Weights of a small GPT-style language model, trained from scratch on English Wikipedia.
Size: width 128, vocabulary 4096, 4.82M parameters.
Each number is 500 + 25 x the weight over its row's rms, rounded and kept within 0 to 999. Layers, rows and columns count from 0. Numbers have three digits each. The size before them is the row's rms in percent of the matrix's.

# up: layer 3 MLP up, 320x128, rms 0.0487, rows 29-63, columns 0-127
# down: layer 3 MLP down (transposed), 320x128, rms 0.0445, rows 29-63, columns 0-127
# gate: layer 3 MLP gate, 320x128, rms 0.0498, rows 30-64, columns 0-127
up29 140:490520463468451499507488490492516469517508547486523570508550474478489507494522511503485508510465522495486470503486512529489484476515501501532500529495536501493451509562490553526458497514489519495480516446505493519552469456457484519510501529489507494492517494513487473501511467458490520516509478533503471480473468509492537528480488521510481492525497529498486515487538525509515548548443
down29 150:536430495550505529499511497513487491511508459526535486466476519515560498506493474484498461499524511543513512485510488523515522484487549487504520489532522484447506495474532471533508499490505495501460498532514547514494534527548462517510511497503499481510497495468490484507456522503482489541503493497485530516528516480508480475497485476503494528456460491532505475549506468446439471511530
gate30 072:491526522495514548504529493533486525490478490514481478450489502506496501501523501489524510515522476478583441489491520497543501488457508497518482498499533507498491460513466476507512489479476530499580541499512529518499533476526469506477477521506521511442478478486515481542508487505476481512466492475509483524506461528512507531496507514515472539494456529487488510439516524510464526531486
up30 073:513476434512559541514522539497516506529477484454486530502502507502524508523509483523451518510476533513435537534502493495457514542490483542489498492488494505510499492497522487499506503485497488491435459515489500479513521504507521497523515513533530489547517471508497497502529515470489495454522491487501479444520488464467537480488520527495504475512512464489497491563506486514538452475529
down30 068:502550512471528523536527465510507523501498498488483492481515467538486483558496495516505457482508493478510495469511512522529512538496500515508482472510492481415461453508470505478492473500495529525520513457557520527498544511528493480478459499522514490481444491461509519568496493530457491471469490506477481550529480496511490510506496487521521478536502533492502490479514502505535511479512
gate31 040:510518547527504506506483482491502503491547487511510480519490479503462482505476438500495489548471465480490598506494499475511521522468504510502481491522524467527506489503472496481469498460460504488550515475517484488490458519448456470501508503500514504504490508501506442492483502482492523502475487472504525484488495539510464475394493523493526506478505511489509502491502509491517466479481
up31 038:506528544493546483501509479472448477463528542499494499469504502504527495513430508497501534542519511496570430511495464531483480566520469501513488486501503498510482470484516498523511495454531496499494497486510485469483518523505480499547498485481552518524510521423524494490495516509520518532511499512494471489490511491497510490572498478491502505480508521511508523533516501505478531512488
down31 029:542451486520496484469507456501480498525509473486490495423469507467497492470506508501504476537503513484514513460517537428525477551520468484509424503456473493538500461521521512462485525483517474479492488501513496492437484522547501502502514535509484504495459501496513464546474495511486483498509507473488501506497523516512470522488495517514522495530510500471468505469492510484534526517476
gate32 136:480513481559477469529489456490513502483478469460495474491484520476476545487496478469482485459488446498518494505497474516541506526497508458498465488478516478478486499477457483486491487493526476501521502510525499522486457497506461473461541508482519517532494464512516520451490444496493475491527531468507508494485463493503532511522488513539523461523466460465480474545519477461543474506475
up32 135:490510476551487479529491459502503507484465485471493476496477522473466551490482478466485497449486463494519479505484471526543502518503513450480477491494486492451482501471456480494490496476511494501524500498523501514478448500505464474466554497482534512517500458515513515476504435501496485484525521474507520503495463505515524503516498487553531456532470464467486478553516492470547485500480
down32 131:397498499537492513509480476502515513456480488505508496488532514478524520488512506518493470432489452509482504522489461513525507496492524479489476507481472488578505512495495480466497493483493459537483495523488461502491470501491499480508516494506502513505494427489506523477512450537488492522500514498498527469508448485497503501507457489554508461544482454500501475500509476472508483517498
gate33 046:502509474470534454499471514505501548542510525496505523504532510508508513509526479503522496494455478496508531507500492502484510526417486530500503498522522563479518540509512511497513493531510473506517512490500502523495487490504530475428474512515467507439509490504493488489543496523526485487464517535518482479498500504485520518605487457509501483509502522508492481490521452529509544498499
up33 044:506524537522511462515505492513535473535515527521494491512494494514517467487567511514500472498525552528515453500490503494527522529429476502494495501494520415485491485488484509450484478477505501495489516510500483503493570585467464493549480509510502504464497476493520498491510481512468502498507505532515462503507486518539487489481518493508517503510482480492515491465499461451524513472488
down33 036:494522491462502470518521490554476487472496482515464478519477512502501521495567480468522488496554517517532510447511460497473496520478520516492488495528550499485524456530475501510527526458500500510538533528468512501515473536531459519480525517473499499503480457503479478499498552521452491463454444492479480489499488526498489505513497460529440493527517500504511492506529501467492488501508
gate34 026:489515472555530521478496521521522496480432489493504480524474510516521494509494510514471493485516481497536535508500505502510496486495474467502473495537519427486536474504505487507528514510502489508485520482474498531484497496510522549597508513469458481493481503471517502520512504498521537474473500502537482518505503460517521465590480524487504547497558505500516489499491489535505483516505
up34 027:506466531467513434492523485518535493503471501539522504466434493529461539524518462507525495512470485462487472521495509488478486537512509515502527493504455458498511485516511501458476519481498487474487510530479474464519489510525468503489473491466541519486525537494517476513493490519459476495484541455508475520489534544499502515572486533506530516501495497479498469485478523497526452507525
down34 023:489514545511542421514485495500545479537461477493477565509489502506496482507505481535493511512505494478472504513516455476466487518477501481466516493506503525514543486509500490471473467529473492528478500509488508457487520507488552523492543507527500512525549520519493540456488527505501541476496467485515460477456487468468505489470538519502479536503493515511467477538496459471503514512474
gate35 099:525516483475451454483543484513523535488471530527473513471486478469497443498497498480512464516492509529529516514470488462499510545503537477488443501490478454494504480510520499481440504498456514485452499508487527505495513469460467500512496481512524494495551484476539465513520496478530469478522537525467543490477462473478500487508519487518524524491471488489527518477511501526550506519517
up35 104:513517506477484501504509525453512502506484522487496491466474479474482496547485578527491488477487480531447503485507474497504478492512513546450524486484484471500520495512495489509491467479490492499445459477528489492482583485522500517491556507488465465489466492541473520504505497454494488562477499476505477543472496497483557497486477519517503530507500500510536523526487534499500529495516
down35 110:498497519512514497527450534466506496518478513492504508504455484494505516526475529502522476495432496551511511490508476529497496488481500544494499503513509491483522524493461515510530502503450509508453451499594482485485523501512498526460557523508493482480461510538458509524523533504471499518468480494512471532466495518490532504507472499510530511516540479532533527491495557504517532506512
gate36 092:517493494494520474503465563523519541535516546469471511459464471503506505559521496483481528504518477524514506484483539524515463465487489519487519452549493468517489472499510540484497521554521502500541467481500485473494498481516476492490488482504479495506495532521506502453489496546526469523470486515465511456501501516487489493508489540494503514490505473506491478451547532481548527517545
up36 098:528498492514506481494465502515539546522499533546514481477496512513477482467510540519558480514501518496510463485489491472519451491520489483472542517495414515484507476532473506479519491518460466499484463540472476501490512487511519510454493492480530468530480466488482476501480482560450543550509519533502469523505503538521533489489508496506513505499515502496511516501492483477443497498478
down36 100:501541478548479496457481531498474495513503494534474488510479541532514476489512486503483508477509503512505506516471456498473499523552511511533494517447481479452489495506481535505534491489480488509451462474461526511493548530502506522545495479506487467507510474488486465522520505502427525504456549514519466510514449490473490520497519484536532529536492489469536529524481494497462493484509
gate37 048:508483477493558534500503522506545498491514478509503479463510499498493552495518505517481478551508528530530511488490494517479536534530515523538489496521509529482505510521541462517488512555488484494493470495505503512488485522499501505438514497476450498489501470542501504469514519471523512530488509532495472455491479490473519504499497477472505486511377481474492509516528487478485462492485
up37 047:502515474490498567493528497499554490492442531505505504496481491482510450484505515516502508514503512530443527511487493479488495447468492505463499499503473469506487510493550503493473481494477486497488508510513512503393486451479504477489520493495448489513515487523516503502517507475476514541510480526490477488522525522501530544448519511494474489496554546512497502458515541481474498492494
down37 040:501528512526483471491509456492490535494505518491509505506477451505497501511484474540468496513538509483485503464496449481488480545491512494506531478526514516566501485518510526497493504485496457495525487524484560476518474464491529477508511496514504534545521499497472502558490489460460440518496505503488512508508545538527474500527469520475422499497508531522507449499516506500526539520507
gate38 129:527521506481486507548512516463468509478515533513498455474534486467508464515488506468505535479501490500547529511500488488552456486529521545466434518496518490507489551536502497460523518530510514528478497511515496517508526490540491495493516507495506522492524526538491492502512515541557507527481535503481477476511468520437507464454513500505470441499480448520496494498507511478496476491489
up38 140:508480515489558499497486527477432543512492517527496489444535508512488507494496513490547506515517461497552505494482483471517497488497511535478488492461503503502468504534491529518548486545490518505485508536514496486508497507472515489463527481526497479505514518539489518503548501530536463514510537507513481463518456495451493472466512460495492467493500467500502508488509514416445512503511
down38 132:490466492489501489517524560468484511497521503546544454471528509490497511481480529481511517520520498516529498522468486463509478493492525537464481482477496473578492517535504519527539501535482505531455502515503469498517501505512525513497542476502500465486504492516488509513543513521496509515534516489550499470516456505468491483479499464529488484476488490543504513529521493431426490508504
gate39 123:499507483488482504496509480497533495517482526454445496493510479526460534528552534492528503486509494549491515510477471497505518494516496495488470484494497527445474484522526504457538515490509535486528501488506519522508529445509502480479546529482538476512500509515510542514524506499555483457513494506489524460496471482462548502519523425498512515492492503539507490544527460474537472513486
up39 126:526528508516520506537521461525483513485518493520533540462447521498530520509460490510461493504489508476508473487504503477470463532524488541486519530483461467511482560513493509551462509528496453501514502514492479514469514504468488513500502450532494514461490530473492433522491442483450510494511479511536493478495507526523444520481508526530491470495509501474492498464480519499489499469502
down39 129:555546508488541465532481476505474513495532495484515545472489530500515505511470481464488484505494501463500498468529524477499498500507456522495498509505495500439489554515456502552496542529488499480508486524525494488472541494482473501485496445515486534453521547490505456520481441495493511500518491495513485493512482504503508543510491537529510451495494514451483494465453526511511531486482
gate40 036:510496617493486490489435496465518480482468483494479491483501500510500528490519496511502485476456496476437551505511508493568495453461512533484455502509533504487473504496537514510505514552490493502487522496497501494481471494452528497455509506511504502489494488525494506510542485478499517491524496443512509493499515473487515568479531526502505508511528498488499513521494511524509480486509
up40 031:496496518521498560510468470502542503475453511509516506484514514471486444503586468490485511436478512494486488492497523502559466549494476492501515510500524484507520474496460482448488502513503520503558491499502483502502523511469489486567489466489473500483514522464494519488507485501471504488466483490480520500523498484501465454465512499496505478508545474514487504457481465479506462487497
down40 026:503525532542479535527530552531483490500490484466495487526522513493500530514504503471528529496497468528509479525512540493510484553466459482510528547520488518519487462475481488515543517554505490492510461509492530531488540464505477507489531507455524525519507526470523465453523504487489513509443522515485470475515527535496504467479545490482511488490464472531477551504524488508512525512493
gate41 050:524470520507575585493518491462544488511431495507474498502546490503472536521524567496516463484499486483525519523504489487507465499522497502494496509475527479517499534494567476529523497476510506485476473520498481492494473506488548500523477502517493490516510491492474530514510493492475486509536493497524528514499494503498487477425533528499487537488540533499518521517507543493492489500505
up41 053:499496584471478494527533474527516510540509526510501495527540494499460470502526529503534489475506531497482519517519498463482490484527500526504492505507524523492480490483478507446488476438518491518452511489503498506449513498498473476518493504503484488492506494485492535508477478519452483480484504474454546549476523463517493494446505512508490511487593500517500494506497477482452476490508
down41 047:457506473501508533459509511524501503494499512475524519483484521518479512533534503523520509479489465484495505480499545508508552498514474445516502482478520534598544472556508488529483506510525507522456506532500509523526531495457499516523474511516486473459483468498524486514511483490516484485500539546499493488483492500567490523516532522487509487522470496495505546533494524506514486529542
gate42 199:499494520498521511509497478486495524500503522545477496484487515494527483483512526517528512517485495490526540549506476529487508546503453490486506445471489471458552491523515501492496521543487583507496500486472501458492528500476483513514507523496497477502539449521509469497459495487514481477484532477491499444514520496475479469521496483509499477544477499535527451459518485567529488500532
up42 195:479495516506508524525514491499484506499511509547488506489496517492534488487510526520551500510479509502522548559512462520487499549481464504493501445479489466493562483523513530480503519541510558519490512483473484462494540502468483512528507533493486476509527429516502460497460492478519491474464530470505506460501519505497481482512497484498491478545490507516517466449531487558503482503536
down42 166:422503475489469506515509471497499510496466506517504492506501545505524453471494507514530517510463515469525525511532481522499475534490479502515492484491443493592547490489501510484483530528499507521470502455463493494502518498462480486525510519502517476486514423507492443488480495501478497482450516501497531477497521517506475478506490469503465469544523528522515501469488518513496471481485
gate43 042:506510500449470455521519509496479505504576503502496461485474508475501478504448512501509519502521463514469568498502482505540465470494488475492466496500522499526487509506459516487496470495504523499525496501495475488477470481504500488479493514515538502581508496524500490499509523493504513492518485462484502501512485509477412521585482460510496508499503501521481512481524477475531542497470
up43 043:507506511503490481488446489489466510521526553511483488517506503515498490502444414501510529467550439494428479503503492485520520486447508491478507506504518533495471509515448502501471508497513500497516517483491493503512516522547528491507499499527512514534525532522500493487499484503473496507472488472491558524474480560504494507459501571507491511505525479510506503455510497521505511523457
down43 031:443509534546524463537506524507526485514488541468454501513480495497502507499491479469510512489499505508467482524493446520516507551488507489488445526499488473522478468488464490508505500520512523508499502492560493497499497506514483510487472513505540491490501537496534461471467508487484529500545492480526557502465544506459544469488522473529432500473509475497468517478531518516540516494477
gate44 034:505480473493507490482513491488491508478538539526507524495500496518434477495503522481530505502485547505487518498506487508513516465478532461539516492490454520504519497500529512508523494521477487502493527538522477469479471521483374469554489488480477496482505525538517474459488497540544523481496517509507524521491493512516478488507515496500518512485493520475493503509496547532523460557485
up44 039:503512473499474571484579509524527493538465488510501529562506492487490487513491487491524499498492492477539521503503516483509457505484516486486474494518510508501514497479419485499475497500503505492505514490499515507452555476501472524411504496464499521485510479516505520461509495500497517521452543494531530531510521504510511565508502532516514500509485487522518525478518479488484458504475
down44 030:487503512516518486475499526528469522495504523499493487448493517497485494489476527534492538481519508467516464464543470516489510507521503528510413474520542519527538497503494543488514509474518523475502468517510522477457489498501496486449518537491479501464508516539438520517489492463494519487503521503507462475547473534499504541506473512482489521521540476515485463464469512492492448473475
gate45 156:509500491565530463483502521533449517511487462479498494488516480479559519521486477516528513482470507518506490512503490502512536525506545525483519532527511472469529529515472526497484494525467535514507493491486472489506490498456529493536517504538467509507493509480521524513474496537529505469504553499492525476466459490481458462518488498513569518503462518550461481503506537536490468476485
up45 152:478498495596532481465512500503489494497505432486506501502526463490528478518477471539507518486459530491519499518500512526515518546481551502503520529503507467508539522492478515522493478547492532516497523474490429481521480531461513496505526516529466512532482479497511530527494485528513528481504508514509515459486491500483457460520483507523515506493475489518450475509506542514491460499476
down45 148:423484490552505507482519485494509478529502467517484533494507436482528484507488484534526487460457532505510517517502524479516497513507520505510495509475517485618529519521507492495512501493473519506489503493461406487523467511476511502484518524501446515517454477496508482525512492518509512485513508516510525471506505503497508500511480479544471518489503498485479519512499490503510458509480
gate46 042:512493514435508508503469526467476551489477518478495479533498511522480508527449526476480519505496483478519509511508505526464476541497515485517523487465531478536524503500577491495494493473470490518498544499506470493548476506510494514439512512501532486512472560526513506511476531517435502490509481465505474492470478514483454541558482495512486492486532505509507454505497501514521521495501
up46 042:494517515539529553534494515502498513479526465470495555484534490494546539471473535496445536500498530502479488498495466526509506493525490522490492485483468483480489546488490516535503509487496469498525525495500540511508477529516524525492536496531514493549527469448498489452510519505457487520535488511502479470500508509488466540475502456508498499510455488501487542561496535511484515445504
down46 041:576495506477469557510480545510485512479501516490478454548498487514463496500490534462521460513507496519505540487540488463496496496503485523485485544508545491517501509453524491506517507513473473483482525475513460526509515488543472469483512485491493522494503502517478461485498479482462501487508492514523516501455512530439491488514515460531539500494461498522541483513513570520508514529487
gate47 042:503503489505502542484517512491529506486495479469485510450490514518481511501564562481467491466511534520511437482490502508484483525450479492492482486496502526495499508509578507504516519518522499514466490496498501475508512490555493486519505474494543489537486488477506517492513505508523476456511499490514467470500528451473507567418499452502497501500516480514488501485490505533510559489505
up47 039:497509431491462521499484480482511506553509546527486490475435493516466502521464499501472517549521451507443492487523501506471525525480469490523531495496505541528463499506521489484494505552496528528551491503504500516504544454517504505530472491490479520432503520489486487476512498494525483501485479500490466517496488455495522534553495515492479515490462483499500481482465463515499476515485
down47 030:505538519467483501504539478480545491528473484515539525516536455481473486495489527541494512495512501528495497534518523507454514471494492513508490516520486557477497463500518499533475478525500487519542509509510521502523536461511506512523493538466535510466550493467508528490514461470489501540511534481507477499482493491530544482479530453479497491531486496520545479477525476509575460492526
gate48 100:505565528466494498511454469541522518461496493539519505490493456476488519500497495520520520530450475530485484503491516479539505527527479482479486517490461457523506502515511460510515509482472533476500528506520510498468491490503517474440524465479516489525515501489515519489491503470543522488518516479507509457484490479515488448498559472489520485499506516533522509450539477500538553496452
up48 103:479526506473466460534475515481488522479559482514491469501499491495509500544501444514490522562468490526454464515489498503529513503454538498509536495521479484505481467507503546444460491495516494518546480519492496526462548515486492525494539502533500495518515451487505535477444517479536526468510522521487471476512490520508485490486488525478480493504500475509488502516526467473518534460504
down48 111:479521460440484489543497540509479526513528506511522494515516480475537485539465517522535498496470496500473519489523529505507487544473498480514534489495486488535516531493499517463462521508527508525464521482449519476456475531502464515515520466499536478451480460503521497486441537486473539510524524474487494503517468490532481524486462501447497514491525489521499530524491486445497489486482
gate49 034:494474496511563541498495500490463483448514479488493522466482485509523517519518523506490489520473479476460480504477487508502477455512501509497496500507444524511513487508506496524484496461480489499510504496507484467468511533467454498503495513513498515505477530479507489522483505487537490530522480489489462481500477489476529558598512396524481529497476523511510509547505501523481494497517
up49 037:516486396513545461517444494488520503482538489493488511519484495497514505477479470482496511507534566511443541503506493495487501502501488534503490496530474532501507495501503479492510501539495516509446482490505495504493474532452500504447496515484492495535506490468492527489516513498540489489500491521500510452498495504496510542614508487505527490499486504488491513530495496511535505492503
down49 025:463490528483511544474497533538472493520503471483489519523529513530499503507496508452491505513564494524518518473472532518476526480524485505486483495488474517525510523527502498506529510463512487533497497487530576501510490549488511483583515507484476540504502495487459489503482525505485513514516503512518491469515496493487556533499492470478538471466500497462514528520498472564450523473508
gate50 035:491486544506518550495570500486470500533545514478482478544503502508453490474511507503552500476498513467494387508491515490520494504469519487484504519504463445494529505508430476465498495454512482495450538503500493498493491486563497500488476497482508502473501501507492525520523470515525453530501498474509516496477493486510488493470514509503519515499493509504525494480470517497509481477492
up50 036:498517597531517502521565495531483474462495508531491497493536498510508514496448462493496506483473480475519478515498506472541498472462507487470498511498471489494542538494583489496481503466519539507425495495497503508471519474508550502492463513502502488484512483511505503511476492471500507536498503558503525518496477504500483495508493511503484516505554475489517498496479482472451516489507
down50 030:547554516501531514498452461485520498526503494462563531511529524501446503467462497520507489499471511503495486458531470475530493484498509499501544514511473513527538480479511524514519491521476486485469514540470454502531520455518515510524511484455485518492526496511497531505525491479474522484496509526549497531445507529496529513496535527482518517481474498530524513550494469525511494497458
gate51 108:498522523527488493513535516480541514448468452494458493461494489502504522508484544498476540506475507526456533483496485486506492506518491542499473489495541504492522526507537448501504523530503486480522456498494552508478526475488526505499553511497489490460509480470510514484512506469523511532535519533499509454481492472431476520495499504498515499506426511479500537540503488483484512453521
up51 108:488507525510490516487474520478520519486457528529492509493497499473460517500540548504481477476512490513537539518516495510560514515493513468489513494484514533495510481476494489464495509489493491508485527470517528434522496470492472521512483491482464510515525498527492448518535558511468440499507523461457499510464536481521559488541516456520497512515520532480520465464474511492541482487525
down51 108:544491498493488507473479511505477523507459574535506545542491511480469475544525492495479478457459490496504531536529497517567509499502515485484514517491498516455477464481483503485519495464474523492482515488554513470526488471485507518486455517491474522516505461503532459501515515530468460476511516523508510494457518533498514463497526453524534495528516478491526456484482528483502493481487
gate52 073:501503489532515500495533546462500504514463500511491526475490496493538514523538547501559515561478463544489470505525488517495494486539487488492528516490543469483515477503462484519442476518487524525500533462505482500470473472491516495485507479534479504560483482468494462495498496477464481558469485478497473488475530479521452481477496517502492488507516508515480494459495530510473475467461
up52 060:509509542473515497500507453515489473472538549538529503488516496509494521473543506470523491479493525479541468518514507445451510493445504529505510495475483496469509508471506496463454505522504502482468498476477486506523483477488503512478488496520468481473467500510495501511497449501564496472474518473460452529498473507525522601528503514526501510508500520477523488478481484517493487501476
down52 066:476449548500496466493530569510515491493518492509480512488507511542521458503507511509489500496506472495487525475496465545499505448506487493491520469518527486391500472502474479528468511497500505541487519522505511475496511495484527498483485483521501486519518512501468500567463529463502477506488500480464492439510477490461497501503534524510475523507508511490519499469504488480522479439520
gate53 066:508502485492503495525526496461499481496486487477474483577486507518527483535534546473512532487488514542492509510512478527499475500464509530492516522488513518487531508473520481528472481488507482502516500506510530482442499505489498511445540485537478488611494478478481528512509479498498549559502536509462512507525492466463481523522471475512509491508506475481499533503500496490466465511491
up53 071:505470465517492508512512479512497497488530494510485495487478524485442497473553510487488459527510528487538524514506524523484523552509475482499530498490520446530513486522464502500501469451540512496474492479517519466516479502533496492476494485538491477635469505465498515500489513501493500469496475460530476540492526480524482524532503543506492497494525492496487499494492497488497515516485
down53 067:467499533515510526496511456486495530489493498510473535482528517511478477486497508536493469505546502485461487507506535465514541475506464457498493468492521477588490497523548514474524487469516525518525500500564450528517499487526515479525483507477514531474503463518526461468492544472486480453502450482516497467495513491501506493487531513454510503493496476530510496510468504495515510515549
gate54 123:500500514463489484546502480516490497486531512491479509461494510490510517487491545503512496469464498507525511540508450510469489493486496513501493466468463483450519488498507481497579449504445529491490472505514473458474541463501514480540517525497535518511528524507529500477478455524496494459488471490515466450465484493497457506493461484498522478496513465484486494532507467513544459470512
up54 118:454473488475492497522524506491498507474488491500464536516506530487534488440495513457488511487471535483510510530538501491469417487473469447545493489424479499526456519524486484533521480515508496492475504537510464523524498542486519521516526495504489516477501541489516503471454504535465513502494492495503488521540517462478491501509477516448473479497515533494484524496500527489520476510517
down54 141:450492498467492506532497464505491487478472515492467505522490508480506476477497516474526472521512506478521508500554510507517465531490460452505493499464477493596455474540486505479480475503522463500497494511475466506540541503488532485516513499492476513485493500478487539474459494554463517502487516487517504511527511476458484533499512516435477516462504537485497551501491531475491475507494
gate55 063:501503473533496513482444496481532540503541523516523536499476478498482518492490507538442472546488465463535524509506518505561511478534487497500498505526488477495494515512543521491493487523494496510500466507481501526508491490435552469491502504500480502539518512459541494499455510480502467528464518452504523473474486486486521473478483487495502488530476476512521498559520477561489466500519
up55 063:507497524511475492470476498491538493489503525514506509497496501502536479499490503500484500509510521517506591494504504464550493490506498537492527490510433479492504523496496500461447487482545489501560502458497508521485541509427563515509522509504513497546483454484489510495502493514465536517443489513491540517485506519493500492553483477524503514513439497465510492515496522486496489481476
down55 059:453497524471503494518525497501526492463479504476461491488519487469521477516493519452495521500524535550515513497468491497468498502489505500488494482477476492552503495482478468469489543478531459498501530486513481500500494519514522546494494482511483470481493473484440461490540508525496534528519498545465545483531498472509442493515463498521454516466452509484526481474483538462450515478477
gate56 047:499493444484482529509445487523515485488567526514487516460470487522565480494479497535519525455485474488507461509496508488565466523503539544485460510490513533489510475488464483509482516543492484511461500544506481518427519505459495480457483500495497517470501558502486481501492484506490498517495505526526503553504512509451498477513487506506493492521527476509498497507489478508488500468494
up56 044:506520483506485469503488497510566512524471491464496504527501466485515506527526473491500508551496526476491432508499500478478466530536507507502510505497476496509501496523479507493449504493487475512525474513510533483509522482502474567492550513478517490514508469491477479493491493501505484493515541524504499481496501483479578466413507504488484482475448520488500508558512525499438486514506
down56 041:502524444487488528502494470470497523515534521506462504514442494478536492521516456482512508482491528516511471468533466462534500501507538511517524492461507494484496502491504484491457491524497516468541515506454476500488510519486490480476494493524551475493487524485490491463578484502492481502519465482495474480522487523529514534498458523532495533536526521496519539558502548514474474465527
gate57 093:522528500504576465520465492485498565466522529498520500475484500480497507476561519488522521551510483470529511525473497518484494513553538479494477503448521496476499487519486487492564492536503511500521527508529501511452496491544496472558519466513522469470497537524527500540520477525522498508495500496507463498542476502476470481492506544505478512477478499514517489516529493500508515491478
up57 094:480495523496514464520455515497508559484525514481502478482529499473508477499531509491525518520465495464530515529481487511506473481525567498489491496464530459519523474512457503508567497477521500499516551517524477522469464497485479496576503490517537491472485504537528502518529492536522505509501514505522489505514494491500433478473495512493442536482506494520512501525550499484466505472495
down57 102:430493501502497502527475523483524540473511505474526509499518497467502495476487507488502515509473503490524509531501502517533478511512571472476505473468496490599530499544492508487546501494516476516497549496512464520505482518508510499543538488489524470474468465505524499515525510494527532512493512493543502509506507515509463501531505510481402498480497518527517495528529476478500494493474
gate58 063:500515546503515572503496471494506514504507519507485529464471485491466480529558481485515491455487509489521522504497471486515459471465520506473480493477510519477509472492357515485488516500529506492531481521505527504436510499527506468556519492490521497533486506482497458495510499513495509534527520516481528504512528520509537503529511503519506511504503509479490504491489519483501497498500
up58 067:507518504498519509486462510491563535511463499502510500569511488492518491526492578505444515513485531523468539502510499494474508495530505515495478489531525485509482504528629488510504505492483493518486498483497479505477502512488511505438510508525503485441497498526496507495481506477483494483476504519504514450487482485487523518489526488491495492498440502495518495469494496525494467514529
down58 057:557486522489484517483493499455511474513470452485478525521446522534537485516497505494495523515520511518501519472449511474501459461475507527490548469537468486429472471477513481515446467492453518494505504482549549469497523512505497494467492553497485506517477510526479529512467496491512502508480493512523479504493456509490516478491528458506520532527493503490519500477501547517522500520511
gate59 141:466490522506556486499523509512477478540488496540542489510480550510490549507525511525460511474509487455554490484525495484489491511532506508507547490459477498491503555528512490531534513511507516502465496476528520490454508496529483541494482506508500481490491517568511495524532512462497494513506500500478442494505472537491537461492487494529499514510515507527533457524445498547523518520510
up59 138:551509478500469515487503490458534520464497525458444485488453468492505462526506511442520489520501475519431566512472492510498500468486503493504442490515531531495518493457480453485465511499470497475537526532458487505534486500470522498502517482488509485499501521460490506476485509506457506521506479500504549521517525489482472533495491490488504496490492508480497542506528516460474469469496
down59 135:610472515482507501458479498491488497507509521516499514529496491490497533514494500481477464511501484481527490501427511499451528491500520478512522478496502503393488509505467462515502547513533519490497507527495479540506477495544492479505501480498502511473488528486528469529485507502490477535520490523517507514528482485498495520514476463495509550488549479512492508490462501492534495486517
gate60 039:499488396503533442521509537479476509474501481479464472539527497514527488511490553510467515484503519536458535499489492497547508470516476519497515500487528434495490492484544508534518474532500477497533516507497492519484490494491517494552519503530513504511503482530496502518481507488500507426510474532509456460520506481482481469531501463488510479496507499496507487489532469468504512505502
up60 041:513486482517524546488527492471513539488568507505495526481489488498493509521580439493474472513482498505502499504508520492492495531469504504499517495500450404513505519487543519531501499530486484488474466511506503470472524503491515512567509485504474511541498488455510528486521506538536490492521502550495488518518494471486532458558506517501503477513490517492503491530488500527518479500508
down60 031:525487508478469470494489480510496518499471492467491518506509497503506490484516474510517460535518521510502498540495484523515458503518468540514525515502509496474509534452526487500501496518498472509480510534416543487491465497457505518549504494514436526555457499528497483480488522482511518529461472497494513517538521485484500468531484480507450552504507521525477515562493512521462488516463
gate61 064:504519465521514515526468520513473484516524508512490492495476508496490493505483507491482503471465477488474456507507504517545503516519494487502478490502483557471455450465558536465504540508492486538524475522498534554491543525496522476425532478461491505490521516508492513504519483497530510541511499471497463489498491528508548483455513467500484525508565499483490499512468475529459509465488
up61 061:488484501504470493505539484506488471506517494518497482538439501494537553491471473472450485484490466485507494497492480491460495429486487513511470484451522480500508451514511501534525525548513483497503502534503506479493538518478523501485489496509509537540510553469504500516480509470520506487506489460519480464501472468476542489472510470493514508516526467508521455545480477473568515494529
down61 060:488473499517502568526476492487503492520539487553508507483476519488524523502517483492464511456454442458488537490515458527507487504508500446474458495473510467526485478520528516522522537502514505556476507542487536487479545503471469524516497442471515555483534523496495505515497524491502496526524485465496493494499470506499512473497444492499498468532497487499517462523508484507512504489534
gate62 077:474492573481481475517499513512483503509496525465496448512514517484513500499463443505477549455544494502486527510500501494541489514468513483512483525493504495509474487496468484486482502491522550520484492495504499572486453524515485507528535500518491516496506587517504491484461496511561501495485505540515464537504475546504514523530474470515497499489503466533494474486491514511523541509490
up62 082:527507472556523497485535449526518518513543516489512521537556525487446463483528554508484479498549470480496489493491495504519467476522503490495501499480512471518515518488486457470507497424459472511434519457504496500523510506521494509501507492502493512479479469447493520503505470496488513501495486410489534521473512505485508497519490527512493503518477503476505489514535473519499521500517
down62 077:491484472484489459449509477515468467493499476512484486545493531458430526469488505516527463470513457499455514468457481475522475542495494525526500524527497498479532538485489527511531510502463490495535518461475539508540527509475522511507457503521500513502501494500490530517507477523461480520503490463474526492515517499433476478534493506528504531521506479459504495490545507502511495523465
gate63 033:502519490500508467486429519456527496483543492479490521545507499518536549497464548508504476485482471509511460495495521518469482542500508501528516492498498421479519532515534492513532505550502481489491490518495481488498474518540579511479505479501526504519519488493514499455511475483474518486508520512544498479494440506496494489471501563489517503504497515504497505533521498523523546478511
up63 034:523507507496435521475505522515522516461492541514464465513520496511529543496468537486464502548483473476483536501518504501556527514452493511507494495483547493499504495498491483512496499507487492514501541478506496493481450481523487507563480497518567529464513559485491476490494517526443489507499503500496507507509500459475478497557516512505501502488556531496501496483542479549504515514479
down63 031:545493442498531522527522482488495532479474451495499486508497519491480461452515532525513498517491493526485526524508480516472500518495459524469546504513488511447515510471478519474490479514473520550504487510500458496514450484491533525530498490457477569549480531513514498552465501526486503526523491519504483525484469484499469544478505474513516512527528545514497519523498475517473498507530
gate64 097:543528558528532465502527504493428506541511516481488504530491501517495505468498511459548519470504471487529483487453493495448530518472509520507463482465529505488513537511520504535510483521445514509488490491530485485496460503465575485498478486510487514495511496544530497484485506530538513495469529536508471503502487461490520516490496499493526476483533485508488483485550547492502492522480